config = dict(
    d_model=256,
    init='normal',
    grad_clip=0.5,
    warmup_steps=211,
    decay_fraction=1.0,
    final_lr_fraction=0.1,
    seq_len=1024,
    dataset='wikipedia_en',
)
Each number is 500 + 50 x the weight over its row's rms, rounded and kept within 0 to 999. Layers, rows and columns count from 0. Numbers have three digits each. The size before them is the row's rms in percent of the matrix's.

# layer 3 attention key, 256x256, rms 0.0375, rows 142-191, columns 0-63
092:528495413550489465484516574494504558483403459451503552473476416498565564488472491490502488479428517502455604485492499542512428501605553434478472469578524491558549519505557532482506412584571575
099:557519489441367546505530490500482459470450533509485577544550425514539498459464522472476549496489443484472504569521407536461578485543442464446479467497503423556550567461441466492524497515552568
099:418589506423481461523483494467515505496525534524528654514545508551564436445580406466509443382571469664632554506511467433463513475541417565430508472473429438437557471544563479486486433533540513
091:512459470515605490443468523405443531514454488485473401431519463430464456555487555508486508571556503434501490510507486506500551500466640477518508470583492490531433436532449471457521508421480473
097:514475444473488500517461540497470409519512464514442531449536491528489483588506412609537517444577465484496524503413498492540518550457401530485553438485470485554435591468472476498475531539526604
096:490473494488487521523505482508531481441405531500473472403486533452511409529477515522453468432491489468448502458557613524527500397637522495463563554465488488457534403475543468452507467440503523
096:476542513487558450534466479548490503518522500540502491458457587533522607437459456522445500463535518547608549452501428593459521472570444559465433476558633464513431416374516441486444469449505562
099:462495447460489450531540544568458549523503490547545529444470518513467509498497450528486438466497504424517481405566501575503418454470590515600444529502603679446524405530566566461476434397516523
098:459437497526516547448476482520534519517549572503349430460516458499466506479444501446532481547511476425453469476532455579466561430503532494432516467519431566421483518471474495581483488583557484
093:487552471404516539449469417456530521523602535421503449497431559532511544549502435390531515494591437453503520540488526353518522539509566537599510554541505446577474597530471479519498476454481514
097:473523516416457469509492523566496501423543517505417391462470573515474465587547520508467423542477633451432452417532500479474447530510455524449461480473559507510522497461515600522599499416451497
093:535397548512585421410474520513506477459529462531482398513476540468433520564560554419453481464555566406579503513434477486514541468474565429623506514514508472458473456511497463478523429539500402
086:506526489514493461549551534552488417422477544579490507541479375458488449468504508556555526458578559527554516559447543576407479528435489475505545491447540520459470386539475476524442391508492435
093:451527510519458504480524452435507474569451456620486498506523509555500534470484532486570484553420545478531460467422423484586431407448475459460500610501526434497576502432553622472399515556439479
094:451595560549455561536512460455576515451546503439538527460502502507610544511511452464611511565504461556522428513475458505474500436374548540562467473487503577401577487447526452494513524470514473
100:562518569533463489555511551494552532509542602548485547590452555517530588484485480492422489481473399402531445482515474443489509553491611485497474458474534521454580529484503478541534526494538487
093:502503516567553470510474543482508475561407539401492386543556573542524420542536516488496508483422405465615465482486465409527444499486466488539481458492423516545495475515513555536461476466510518
096:498443514551520512564540505557530561478521412570457433541589427545455551563568520405514479462513466512559508514476434480501493490431523529532562464499471407521426492502491524534484468469545441
090:414474479567497555587619550440460505540489498395538448475551422505397522531539522506498474448524490552423544440512538537580455428507513416534516523548519508472583527519534551510517518522511539
093:552512501467479559489479523498480526609498522475522519425595486493559438479537483467517493475631483496431515508502422496492515505490491526598454503466620504589525445466539439511487439446408525
097:533528526423493512460420489467515461544420492481507502440523548533418414509473550535486533452481470433449519609455495464570567567485416484533537432501496542480509586571461427535492512523496482
092:563428501518362472528500528463582534475465548509529540491557506479520561543375519448439557565531460462542558459523526598565551430529508482504466509428515446531538407386547492497435571519607493
093:508455540468497545454515520460539523625515519450404544465514553570593498537417537524446466480556428502542565427465410499554524507552488445565520480493504518536546506515436489571457506505477621
094:491479469496467440471464497466522526560581519559553518524470390439443534568464523513411481440451433492487482440501573386574513554458491506518464431600583525492602532557553597533518588493538491
093:537478565498472511508464489471546575579561431486472540437496538458538504490569462535514512589484486465447532528550465550501478566458532533615444417532436549469421484508455559539450482530419427
097:493464475509579547483465437433529469450509492544471468394548549524437535474507539553502463496634518451512510462473489511454503467450384560537545535533538449468540454520348506505544507546413533
095:558511524548523591591506409494500536450438578496539476557520468486497505479545522488547446469575477408512474559522531545537535545456474495524599567531468536591500557524517451540541505556500428
091:483510442552563522466477446477550434488508534507416442550480532491441466526498512399444460545445481491421492568434534438490445515421562480541426587497554528538526462564517519524537566407514460
092:484446580592562468486573570538442552441544472414476486459496587449537482502515472462490496511507464626508428590548599480529512528523564444507407486534466440515492482541471522507608438522470475
101:463517490532498499506436449530465417550504535462519451468397500526451474561561373399612524545551470515437559438536524440475543479532494438580585457528476404552484403505459504508506482385553523
093:434571504482368449509581548592462489434469490487567552583605385541523615502465471550519481442492490555486468522505536462460521504479486561404437526479454552528518450495449533483478564575567477
088:576548507493548503457526440470525508495567452504497524406426615494484530561593511489427493589464494455551389535580483486518413480456516435620517530561443477484467534453478471468542451482449517
100:473556464527532455597532449506468446490550493480485513531466531640586558412516458516478447530595557564480490531469491483495431542395512484464497458523519541508460387462442514457447483461484566
098:535450474488378436472530451467546609561545433509442512461447496428484468445473514512543480578554466526548581542511496523510381498509524477550619506410528537458394496537503588475496402554458431
093:607458535570474496556520474460454455490515514538464525521581437505494478484463579472564544467439517500418485553468446553426468482476387545421436463522597430490476463472455457469394504500515448
097:514525536433615480500487492537443525463518408464539533499514605464526500502546555476580495503476521539479486570527529514487505594499549451508465474538481409488566446475514454510543424480641471
093:409544441500511541424490503527475518502515535490505509459511483541450506502583452613463499589543487478533467568428577554363401480481393545414526519502510571595384503528450408450510493528482486
102:484621412438472496479497476523532511410509483446517427480500488541543548516510506448435519482409446593527538507436474425545490610469531554497482461536472617558468463493573559439495484455546483
093:480430481494584528495481467503490545485519553557414437580484446485433458497599546492577490453584535501411406522542561373505506552544444503480543526448481560514508483569529490520499555514438522
097:483501512519507539489502403445450465370439474480619557559454425514497503465563502442503534476562557529510431475562479448469485518497573461458518453501557530415515450505468461485586482429472467
099:560541457594469538575383517427513484475552471464515571451449475502519544553488521510534516477508423509475526526496437565484512567525482424417426422467652523553492450555496443476474485553565632
092:520630457506454490488495526503548438537390489454538502494456463538504419439492441515457511446471510563499450549467443551464498448503504565474485564487512469542518520509515427483513381474478441
092:469492551469460461483470578522507551559542618509521506414446589408558510505506506588444581496541487530526451489485541482503490375511439481605517512618495427523433509506524461517569410622568506
094:540561479490556504524419488583543551535522541470501490454448514480600513526551485387447449526373453494441532559490559471544559470527496484546415499544513544476490580545528478523525471466609467
098:560506518462509420575429472454447546405469535482443542433484468552534454498490503515564484423421507510453434489528477548550503458463528500498451499381565404457579455504470441525537581551421548
090:526437501563481504519503477449517478517577507503482506463503363523494484557571545504527555466494461514500529462444601557527543490471466492439416510471508466506471472472453441537480533566481489
096:530566472504492470484421444634584516504539507452456540403457565483467403364511557486438525520533409436468538518485508487455527480531578412594488473435561534573446567448522516519512519503489423
099:517513548602506489598532574459467524494526610389568436475419587517490541516547469528489549503448404465525460494592492477483479504496561469612506516492489515524585434494526446516588452446456506
093:461552497511484395544496553490476555444547531514494549577538508488479564406394536449501504470519471583575560481545480624501554517520480505469494498460498526520417536464478433472508439548483485
099:480521571510441448472452524516488507500431531450560459558518481489466471494527504486588561465548536473570477448525474500563449404545470446401468401522419544526464394504559512464405456374479529
# layer 3 attention query, 256x256, rms 0.0369, rows 143-191, columns 0-63
100:556485500539486516541593402485516490438448516461509410528433555403511390402475531501501494534498425511482461492398542545480587531548572421417526520515506507495482491539547462567493455450535444
095:510510523546544432528435469480449583462377492482475459524441510465384470514515510491553462486513494567497382393359493597547544510517502419551426509476526458544562546427464479463435457502518547
095:573532533536445492483510517638633506437547547473558498617544474599513542517514485451509506505450453610458472504536500518546503502513487465579566530509486565606504498457512498536543464511539428
096:472438393480523436413540572489481510432467574501481513500577509561430494419522582496517421450493374451488519549527567567510591422483503400509516585498441556514508497430436478467423460524535566
095:582612511502493463635491490417506421474560566610501493576472572598487494440509563467555568491439536559483512453437477405559501498456454571551486488482621427568532566485499477579548485559462477
094:531442489603435457517471533488534462513437536469523487477513538495481503496559501490505541441513514506529478464539629493561385486474533523538553552552504476627470500549408545452536497511439532
096:553581536468499378512540487588484593492512587492559462443543501590445473557481369580526519446546480563419524555519463437477417590492448462446564452524473450561407478515482519481538505626454424
098:546505508504501465426438397515518476481540566597559479484448464656498588536454560511509530567361525539439509513519491445545560546545468529470544452565528477465574515545538568505486472492493505
097:468473562502505449557468586610438537483466527547425448621472440453498499520431536528473486566521526496516471526515500542472411509566528461539471586468514492538519501519560526600500563576417539
097:514542397478484456489508433471605454520515465591499572468426511470424500479523548520465554468533435617488523469455438500516544508499512573508604462399582417436572436520449573536518518503444601
091:467500462490470553510483575535477620479472487470425530586527510586472567439387529457512584509416497446444475600499472480497526497557471524440512541498518565541493463607453575447538511517483459
087:505523435531516599446458535545524505440510488530521441458532487431516519455517354474515483486438507499520428397596499427520517480572523518441482454552364409509540508533462496463513402568525438
099:513429601532494516520454586527490522474403502478461434540516524541543486534494595514572554489463540433470476517534584509530402473469516547619567509469572502505433455459456449518486547435413509
098:575486469590487444560469458520542523572512523563440414611535472478503542460475460412445546487543584503573568464535485495522491485596514442499520445542495534496561473547461555543490444519544488
097:483426428507540470530529511484516502468437505478476466471536421482509441490543539476519531522580444590492546524534522486450518554443477577522436494495463477587543518508544638494426461519526495
094:449559543516471573492538535508490561412540549539548539440487487500495572584485523552535535518525544490349474554463502497527533494495582492514536611520519521599478533471505540540532575473488511
096:492542550490460447589499545498548493485491486437379503498503520377520542449485498451556482551579445467447540494570463462489548526568522514537539417544507513509587461558421630544544591557481408
094:380614497488532498504472482504517474433463471503519480503486556518538477503534506427463488477447574421486570535472466417461507498517506585541521495452576594447542538434541511555540577512494546
093:467532502468490420559524515556537478481385510522436473539458445464500466480478442432489506528469531575492520477424515440509520421486433430477455521404543535492486504501487485536544411592484556
097:517486516523470550354532514431469533529485564527480502464531549416486482489568545483519465568453414515541463424549571497448499428433529424495385573504533535526563473500533487520448467504454557
093:458475442477520475574536475517572530516525613526420497476516578538525560519555535544551518508559449527499496541576530420451484506557535574479506508470498509498446523578577469567554504486468552
097:442560490519596514568520413439547476523522542479495434447467469480499452547476502459470499457432504556537478492520472467446446422605535639449521518362479480428520409536539536549545494507484478
094:409554446504500490459472507593519502494435478420466477509525530565502524585469520534554540487378535505449594482474484461458439544450527484568489493502507475538459508404492488557454555587478509
096:429512530542500486524563548581555531512469503550465504501537526435505478505431419447465429470551485540575523431562523517520488515565534546504433496439405461466532582466552446454521488530538503
098:495517470567420541436548471485518468409473481450463500473504523555468399473475550394491605430480481534588466503535428488553586430455630471577532485566456491500511543460561567430460444449521559
094:534515481504538552494544471404505476531517500475529481504451484474540506521574569594523455475519425573533445531435502486490510488596483532537441543549441490418468488520549527478469584529436578
096:535484523485458442535567492487463552535459434486475478529559490471544633571421448437546556544503543502478573548493452490490512398477548532506485486551444437509521558480540559560554475547501583
089:516554468480583578448557526456563499579471464552461564524511453513548503539449447426502516498517450545366499492488476563403467504527479499635527452561514614494506480513510543583451587490578474
100:443452451439502454490409558573523516522480477446431504450504490574519549464413437447450521539426533427480562560521446417582501534565474459549490525426516502469513534475565520494510466584449449
092:505552466502496535570435608454464511547454466497499553439506526420504422453491388564562502479515544478477624488499513454527523543465564417527475453530438434535500482463520440435549463452551575
090:538462556536501525543537492463526476556480508562539592504510502467515538504476462536506494484541496568544565455504459534470467521552416499498526509476509460388524478481551538546528579522552510
095:454486430566420491481461551538489528560508497503482517524498469420538474446451529522488561523549473512692585488455554612533521476489511505537496549481488607435512475480554531520551482484559524
097:533431569393575536492572555520483523513450524575488511421504427595446533480466545503543540455486518589473435532446535479507512608513502510433497525489521466529542454501531536422524595571545480
095:382515569408513540471505513521528494554382516479459456420488538474533411537494504523491428477467485466481362488442494429563559493597524415493524497494493507505531490516527437584549479496553467
096:534520575508523514502512537474543509644440489505554552538416510483555487504486374412520483502559527532508437435454499481515512475518489518530496490433423503494493472579521524547510556502485554
097:513444458497596437484557498413463406454474415578528508511446529407574505435453549475484524370591459528480531481505535571511437487417584449520504502525472476502505578542471484464557464518518547
105:348498533507505478503503527515448498516606461437560480475516450444528565438388515549507580516552599501455594424458485539476438497481523569497507552538466508475571493458529504480542565497491519
098:533540432475401474504486480484540541502515477490528509504419460491480465570496533531472495450515416518497534415459528496559462539468485426485457474553467450501444575437369531462464429598537516
096:571469340501576540518529483503494527567508460464433488554527467449442529575517525527470571513517549456586457472484469545545541435535481459464414628515513490481523465544544548482447474568502455
100:519344502401542487470572498542480530501444525464550518438533547436520525499407540448381527543402541481515549536513525504539434486515535456515494552454474448618421552464487524518467570456493497
093:493418589522537579597549482512436536422539534481531432493433563456457503514486481546481511565501564516512411462462482517515505501476600514472487485464522589567452447512462478503448489586552533
096:548530494529466515530551523532581479421510453517467515518511473536449569490450508469455468502466513490564483407503417478428475477441470453475567548506533456506451510542455521485495553465430451
094:556503508490538490507554553538511449590535494542577458524488460409467549460530465506433501433551445453546579460456524536424437490444492564535422491545503440493541526561423603578490487459486558
100:549461447584469544431493540530561535526423477410489522535485444454439523557505552497426549459403505541503478510536505412537534518408578537564610595571540446467485513588514549610443430465477487
089:450565479502569647537526537432499565460503475485451496446541525478457506413440530475451474522525555479435543503552547557568516471431503487514500501522442517472462528477550548572461488442576408
102:478550549475475494451545531465550432479534486510498445488508488530466555500480328517432473589454416540559530526547502506463479427544379512544520517428495522437524506508528545490511429459528578
097:476498561530567562552442572532536464543472535568492509416530485501489458534466447514353514412538475552535563507443487339546513542535454424411510468509466559576465398534490562504481564546501411
095:499502442561561557526506457455497456435547549513459495522558473553497467506546490506459481559500409450495560493450596453545432554518493486500606468465481642539474410543574536487462488457538461
095:494520456423519408506502492493462412411471522467394504478512509582558489461565517507510533484511473447464490515466509566525501540437384509520556515535498494537496557487406421488605472494540519
# layer 3 attention value, 256x256, rms 0.0334, rows 128-185, columns 0-63
111:472445499503525541567552488461518488499486556485392467497426510471474491471409548429497464494506399555595530506489481497416506457513440520498473478588493405480553514516424568517478522514470497
116:572537545482459491468515548538596509500514461477523436518544481461546497474549464502485545557440471423427468418611540517525497475625506531529533530490495492487494431561577488537498615489552431
099:559556480503444525490433530531504433539378496390443436587469514487519446518499533472472511510476364424480521507457496496495543436559527447425468511524432499529504513511458540547458473532509430
104:554466470531499593590480428551484595495448455628602501529476563532495535507456400558476505481527594503437540507527477509515527512459431528423462569566574479459533535479469431475498560502510536
113:516529530478560590476510432510441439510502483436522490491469530426481567544489509437450530487488450534472545396399510472456606495558532518355516496452532430564351485511501536606471574480498524
115:445543506564511478515515618648540545546483572462355450525530462466457487439479446466586565514427552494454546430476445522446533565467518525530506589497537508466507535517484561503455629525507466
110:542535465491540507486497546489514521556406465553460531429523475448472510515530471452529509467535435526532548546549490536561495485496450537476482508542477551476480502539534466413475484493505479
114:471508536499511596464448457504430559512493526516415555568478457529537480411505480415422514518574577473584515540514525470401460442408589540446481456482457509461542519426498438584458531486511465
109:506458475438461482500579504618529544406452459517516530525576472673516518481535527507479503561518532636520520537520475512446563557518479482483513517505514413523435500542477470559530551526461520
103:462593462512468475415513552578533461469493568462408538496541488499426478410506625486523546506546642543406576516492524523457451460534483531564517530478491523455469481475585492429522560570532544
105:482511542495483541548504528511533461455490519578400556496482503474459552502488485468521528464479503548528537545529518476567470497493505514478477493528537464491525491439580514575542561490493519
102:518502543505485425529480426458573468450483438542468514476442523571483503535472490555465516484545529511520463572444510556553524520525475518540488571509586415462443427506515510574537464504460500
111:583510536469519602608480509493422555521584524520457516501518553533554554535436549495522461466477507444463569474507489462550429498441481547455438439488466477534416528515605503576445488477468528
100:528429545431534498527499491532518513641624476533508457486573479413516532523543355515484512464486464512542486504507451501560581554494525518433550551456562517500459451533525484554493534517460605
110:479583545385459597526474536638516390551440500585455588525472477546496473406496464489496528496503519492458631537489482447499544544487534555449496472499526511526455556505515425487533512475459487
105:506472409557585500433502522513583508491445446398494525542456494542444485529538459569471497474447439530585443536460529496530481542595547523431518580563523570615413499500545500414505461454426527
106:489467424472535500557503433513477578566476617516471502560531488483516458508425516422554546539581473478577517486519459481544528476476497480433552467624476486501420536473449471528483435479503525
114:513407453506401496498493588490472529394473518496570478492499581531489473502430552497531517410418407444524517490515478539423499485426495457493502469492494570512485436462599525510468429509502594
098:522542557432465504472546520481475543436399621484507505572481432477476504587505608469495443532506469470517489519449458458556478390513544547496444552510473514448551525499554511503532562507501443
099:473470544433513451397519577493537520545488553559502432467511546513481457465534467423518445493490493471521504539437529563480541559476491494597506454482464452448458471503431615581462540597539476
108:469551530529473480498556417409505497461490527395461520498444552499477599540511534552540530523501449519456497628457461514501437553430396498541418424490463480535544408454521489599526488447483577
109:392444464462515575519502574570496545632564615573533519483606508521543513415501454512539484501494655434474585414510515457421524527441518517588561550518506540510474553460482536499422539527484528
110:563576460498492439612480416468560478562512481476497540573472472615477446453477513534486587547547466477467558449508520493520488489444497465508493465450527506487516461495374537568477492570526454
111:602517458449525501528428486457504428509461477390403438575515459492487537504529469436510507541552431541607477454532518482440493463482508537489440524621472496594498529526397497467486454449481510
111:501567485445469522509507480546528523493552521539502468466507497542480513449501508531481529523573599458452538596475458570518453399545359550561479439494513490495576553485472426477495509523471502
104:412479492533567483522471476523528503431477382536538463556441448373376534560390494431483477515538533476483508564552490562526479435517507580480576550559461505558461487523475479437525524396513398
126:616540505533437475533492437540479574597550443510562447550555472485484401605528502470493462556458522497510487546539482533525549375477600413574441546504408512478617519521514500409510516514493371
107:553515481462478442424508492482466552527487526566480496476519530512448482535531510517565437505591584541545505581479492444503466563498531526479502431485544494440541518521578517599457569481505537
112:552575531492514481501486469507495444453518578484525476484446491548453480551544571434481444509403467485538502474443481465406510491605471557427485451520495517479477545503471525542488564563575535
106:359435589482486457451500558523454544557566536541505486533548537610486435438467442557565581502432452551409522420483488519465485517474539547499486500443505450480481513509541512516520554498533501
107:444454461513533491560444496372575414454482339545522506602484506500537498440457483520510471482576451470528459499451553494541540592479479475548566465486509488523410497491499571461497453551517476
105:457488480546411506498522422503522528551507476522416420427514572580480470504446549418525490525494539421520476396506533532459508485564425531492494493471526408552393520581565456593556508527536476
108:533574426440485486495604524503488557505497570541449510495512528639524375580519469467582466451557514492406501470417465448438423493490419482566484505458495462491481502505461561582520567569459532
113:535486491575518449540599535517534512475517501456532476520523554317442556580505517452471508413413513546484477427514473504565519477495518466543453575542560400559503480572516574514493527468569588
104:517534456437528404498442419485509483544540453449521492455570442591505422460551519471539479494410504474419481510438444447484493451482509426470552506501493541535491506550430543537511473517468467
101:503465508495536531434491582488400571467529537512484527475441464476508527563458541486474442511548471482591453456540524521439541553527534515507468436536501531526441513534413545367475444490514478
106:507534471533514467520477522535409476523451462557459526470501471431528564557574509528467514499529548469490514501564535482574573479452560535464517530509529594484555511469549531393473475442514511
118:590444457528506478544430589442556477612452495494436431520494494486518469490547508544535475596481424444556472491480493517523553509543520492486551614455558473546540497544479455546493543530530357
123:512464503423547488299478522521546401465555479521486508502575508549476517514491472493469524572674541561533470425637546510507503540551537486509442563490505556521421449463531508425494505537447536
103:585446552419457525489504428390506545429539499517551469469527559509490506583410495520518506494470427464507500504517539540493455432495498484459509435569524548496600510514532479572528421434477555
103:533422440566438510573541541613559573575510517583487489469545488490562517432563403538508527522485567438482557422563496519471468417402528588593514525470527365542546512525522536542622496566564487
110:439445504431466455502517522476535486475453611497464575510536499461497423487571529481490444522422491481401440471435457514520442551433488378500520530505416510561444509453459536571491492593515487
105:553474520482529471628460413421418574516531495550525543473543468616538553521537507520473464482423548435609417452401556474529552546522415477378499517475494510473530546454574530542492486502528530
115:458425506515482510569469584527499521523523530539413527536588498518523592381504403562474520441586519443550571514503576433600530475510477483542527551563548513461451469556532445551507486519581494
102:537466500374496565529506472566407604474514511518494625484480477534527474454490523487509505540568504531511533459482475493499429485446518515412441431555523463586401566547491451512541504497556519
113:547519498602521507623477564572649405488536446505557518535421515463485560492502474574532554620501577534483603491549496511482536560600441530437517540501494603561518492436536481515499553467511569
114:469601467439529523556506438397559425499420514468577499473476507427471529509471468550559502509511596551462566489454497492500534535422493510455531587512478539584527525431441515448529408573493502
111:502416527485533578467474452454497485465540488519528444407477553514485506617535536423500502505456458482560493577544502473495538513514482554370498514494600467520402478551522447452528507490477515
108:462496448498527483502522529581496414492510564479560567546501523504510499446583441509517512426595512491473464393504580467501482576534520492430505537515450622465527479451513474446571514456496477
108:541599457498530395541528626490483447422485489507489518487464479381483538479528511516520495447497490533544515552407514530453504476410489553488482535555459455588505425462444528470554468529477563
105:497476526541440509509550415456547533511489514514520452492502562524489374536481550502523533464440511550491442589476439499476551454457577484442472473539525466496524498513613467462470511540467470
100:466557490416482538492510539510406509587486547544575582464535514528553421526487412431535521474482514495482533546473479470476491550433466471463504447504443479506510556534477522542450463442489568
114:532477419520456386466509494489562496481506502546598543500471518518468539489566484548536516441561632556474559603562507524585424433479492474531589507520499447572396412504542523483549478494493543
099:498480539530490627493479596523503407536482545596401535421506487493524574423570457471529621521462542406468584476568540498515437502470503488560537469464525563566540475508482500473530544469546450
105:440473520494413481545477474494518538500416515491495546420505546487477535449439525417498542505410429510494446482565466491519456491347528474512539509385558586540598508499370466503523453518507470
111:460431498476424468460482462481497580481532491557582486501485481527472535420505454473483543535519445507490451578511470570535439486528603410558511506433507463458558472462414499469502431587507459
106:567498560448406452349601432490523542306421451447432481536484448495497463466502539552499541428461484461560510554624412475456504383524495466506445509423470548520539467498579534500454493542492383
118:505554512472421598463474472429409521560507552504466536499447500475521474492522502417492490519397507502526514441488477474434552424509525518516516497482479458665564543508455500486539451480410396
# layer 3 attention output (transposed), 256x256, rms 0.0297, rows 128-184, columns 0-63
115:506455504598548500545545482564558507472440562491464405613343537501519454511422476507501447444524511601632461449484488544441556566449503476578513533516567581544469548511485442537492550492573604
116:528472549529477511369460466477510542482515446579558520423533523487530580446533538501515455522480510465504517491582505456498479450592454417442481485470455444457386471477497511483568503451471546
101:513410507504504467529489569531499481413497527442549515560392493462496418476530457570464435410545499499586401431529550485457527502481470433479471567560515490537431546501432443511533440519540575
105:463496554508546565526601541428509552546579506491519437543516484498535603493484418511555552556471575492453637533545421511508509542531550555572548466458417580429492522436492584476465567365521482
105:514483525500500544570489490493468476465487491551488498533488444535487546530524435485436492539528567523556493417552488506388556472430500460431497478556518441517465493535517515487512523456507603
115:586442526493476512439516501514475556498581494566482509505519526494455497468458502490494530496515468492536468464500558526486440535527483531498552525580537585390537489503487551442668599414511536
106:484448462491533440535490495532569543555455483498472587581578501528432520506509480484567459492537585586541511568426428502521509497570482423439495460549523462478452516390487395493468507576468447
116:474454545529589542517506582453400512458480542420516468496549483506552543478440462493523526565541521478537550564570474503443449590444536618492441491402523514481501471440532480493577497517456471
100:504438441495536459513529526463643473468431571531465524591588413596500484526513520489462545507492511598477556528442445477427534540510458464545454498521432488564516472481480496481480579571454567
107:474514403549443426533413464475560491514503438470524606463502509493525478457501533489430534569488445444373590492490485465490478532452478513506531492491532460523562450471445507532472507511486494
106:529479561575541478504487474507486563531401558522486474461503537481501607547352529423568478618393463515629580482545447574452513487470552555598543430478602469459454574397537446445501518586468485
105:484490591518444504524436414454532483559452518507465500399535475600529458556469575505560440591418491478462496528431451512471618338435536496556514520415574470528476582530561486470475469606513595
109:393513467517504552618552568493457489526565501511541473461525489518532526536455440428497558660452550456471597523604450535496504481529531436447501442405469474498417594458454517501477560524539555
100:568466532504492528453527462552485485548492560588533497535600435492503498466536462500487434423541600535528504531443496468516481452561506527478545502604525438447458394480475548476437544481457440
111:462451534510539502504468614529400547597485594517519526508476435467501504518485444457491471507550517494521534539530461448530502530480467490452521463500562501481491557469515456489477540566514481
111:596479435481501457462522551487571452495418560507391597530466470511446426522510500509515456402433499594584411466403373495537519456427482498431471501646491519476418518492523464532427441543481481
105:560490443650481459549497543601579504533502509468592477591425510509475517495506454467446490441552498607531531571523412585565445524560600466555529468566488556487518592475453470561476482443546525
111:511484436402570456514535488489415561557518451454521416534476677502504485505548504488502535452476479356516489542551519507484504529469603472528467454523440444467522511459457613513428551540507435
099:478423451571499432506541604531506497452390558437507564458483469462468486481468511503569488511487397487522497557486587530509463518539479485498512537403543414543477538483467448497520566561500505
104:595499446503473501388499455557557454543429467557526494599495500559537471419551533487471465579562459415489535546433516501470472529556547443481552549505539389571557423530477528541512519488480561
108:528568460493442577562528421506476479510497514533532447436539557481521507530466571511505503525364424451574472480417431540457551398516614486513466478480517521530468588497504430541499476617512579
121:528508364514439470510514552467532464480604424535559465553538455508488491470492447475416550495597481509397602580520537504543435585429433493470559493492458531447600429597419572486566495404492459
105:550485613536480503559422459457450491493586530460543374491490529469507495526480467482436565402501501537381580491639436471504478473567482482585446550529464522486446575526433547526557433424498535
116:527500551460587478519514557552477499438457580471448586523458472436439517478421447498562461464459480635613471459485498537477466507449475583479489525495515594503470513549509487472489417552580536
109:408489484554510511491444541477437437505505475460557521436505483540552494449489550530558507572405482508433538557530488494551460463555441522529495497359502479510472528460481483458527463474529539
106:513502526427492528476507421443462544484520409503432556448468485495448505523498519580527449491407572465638443512488466580563497456499514584490488502477517549436435512493582516495466460505553508
122:508464538544492446450548496559495550492463539405498515490537491520456442457514449522516481467513475635383445539471487446544472467586414418427484587475543575537388557481482504427550484497529460
107:516474367545537467535488547443536446516479546464498542530550411558505481493504454464508517603498506511536516508470515526497515529608608513491516474454546442526547469444478453535476601498466569
120:460558516525539490551503514510431549465474600509508471515416564447531489500542515439506492484524513486655435384530555497463499503519469448497499600472508585531485554442497429433524609508551538
106:481506501494478432496459455444509501553582444563512418561510541509552513527478530506518539513542465460422576476446530505494525526409501428462511436450535558479506509473477546478572468434565458
111:587526616439498485431502438504482433491515450513425446558430546459511471498523517536515434448481537451489513488544354434485567426496588616496424511588541442465471465545453529608401429455514478
107:456490549526482538549436498480584524452553470581498519494517511607577541466588539453490517523549478487490571460449539486382482534422504451577501473392447526515591536506582439500596631474507597
105:529499374530448421527553481550549425578528570509499467566493519610476474514633498490480457540520397443444544579494523527540443570566555434576511527538526416544549532423453463546427598526527474
115:489504507508487517537500518433501494551441430485531568431570554483482557472447505454575517527513503457466495461581550538430545362548512533542589571533497436446540501526551591462469558522518549
099:498498513476468476557462444447477524512582512520521431527515513556515406528613435458420520396554548572479466428509559421525441461524456433439443571474503626444516565469526528423562557470534608
100:498522486496603486492561555602553466422406539483451530520429489461475489505441485545527510481478506470578442502465493543523495553500437533453511470573479344509519453489454464557421443502488440
102:410493521486538528468485601447485523510438389483578580455613450454489522541468440436569479548504498457511509536546477528544472488531493567475506396542477451431483443497507486450521503516469453
116:561488539577423508460467524484539476421530497570504453544530488542529507425480487458520499449569508482503533474410514499570503425632492393479534505521555606506409580519589448430548477536481553
123:508434439485519468454450447466622456503462487535502622471527450476504501515492523563463553562447487517465530478513491476481475567441438590545477513506486353481472399458384492569463452475443479
103:491523530466535546518534463502499598500519490501566480499447515517540578549550528543513485521392544473545484520557530518514456516461572559558419424477461479474440427460509519532463494499476465
103:432487471556517461528521563479535522510529417479566502485593554547504575521485489459497468481574521509372580578568520534443500541440501514569544442493491463468593515474568566423620571467484463
109:569533488505457481454447372586531455480569519499496473444477549461463470495562535515440511462507422557379490494457497541478438487553538434549547516598518430539559525534441479573565503533463508
104:444590575483514504542479620439453433448486556468498448448562425487514486508434460386551570465495502538491519507517480467518526445586490598498514488409436546502547559484572468474535470529523547
119:517509514560479466472431571414512488490542502499516467495543563440506601505329533427556549478497523503412593498531410478532466462459561551534537467467571584505536563571558542527492454478554465
104:507468485514621505533491455532496573541490548478506464546547538511474665535567476458526512538442512584509569563541461505477475556518539493576472408472485458546534581487493499534468494474451435
110:517510494542562572493517611509503471512562497434487512500464488499466536470435457543518527606522495493476644487584419564528590478482394501430508436437383574504401532436494603451556492389513573
110:514543459488470461560568532501472446473463498483450512541479416510441459500507435539447477516552485497452575541408480479513549461500427517422554559485502612538527439526461524446465465500566540
106:473520513464503565489531479548502499488477464593478480473545467528557577495594502473520460517423609494554429466505481541479543487488545494530469466529514439455483533513541505481375501532491473
110:503518428457529428497455626484470458501538480513515545470522501432434552557480485501494507434532429436496460516602559558564467538521493567439554514516501450512598437497465527498510486510495422
112:509527428584584489538542478591434503558438566459396490532371616495462505510513515537532460476464485505539496493499452503532502455457489501498567541596588415536455529378460523532448513596531461
108:439522534517464411548460537469509590533459550427440487467494469542482404487436483464570490506551466471554448521452490553533530486471572477505552491408520614536504571440593465468502514588556537
105:496467448434521525546589590479451478574479502501558473592512431537479450565615444461421540520555497521576506532477574463502500523496486466450510493426434492444621447486429440512531570500496537
113:509513427559489448529517448483550486625490487477480573468525544500467541516582501480497500546482510479457590511512393460485508464491652485566489482499542415517519548412465496542363570584453475
102:496506563479582522487518624486444518477529462553517511469487543414515595533490541491471533471530432432559595492595502451516445495445426501498492431463472504435499474487510444447562483527477495
103:553499639440462479372432541546456632411519425466512513440533509440487518492503543514497513418464454476533473594540524517510482487530531527596507452432585578485535484508549498380543484574510445
117:577444496518468449394436484588502510512480462491532433433563541508484509482493484535494437448569516515364486585460516494507510485576506413539456516539633446524548504559508538528475455470442448
111:452406504474507433510541437491512535464436518413498511438535552477517509481495514522518485496431480360441451535520551495417486481507512434485437500440509392530468544511484506538505462597466490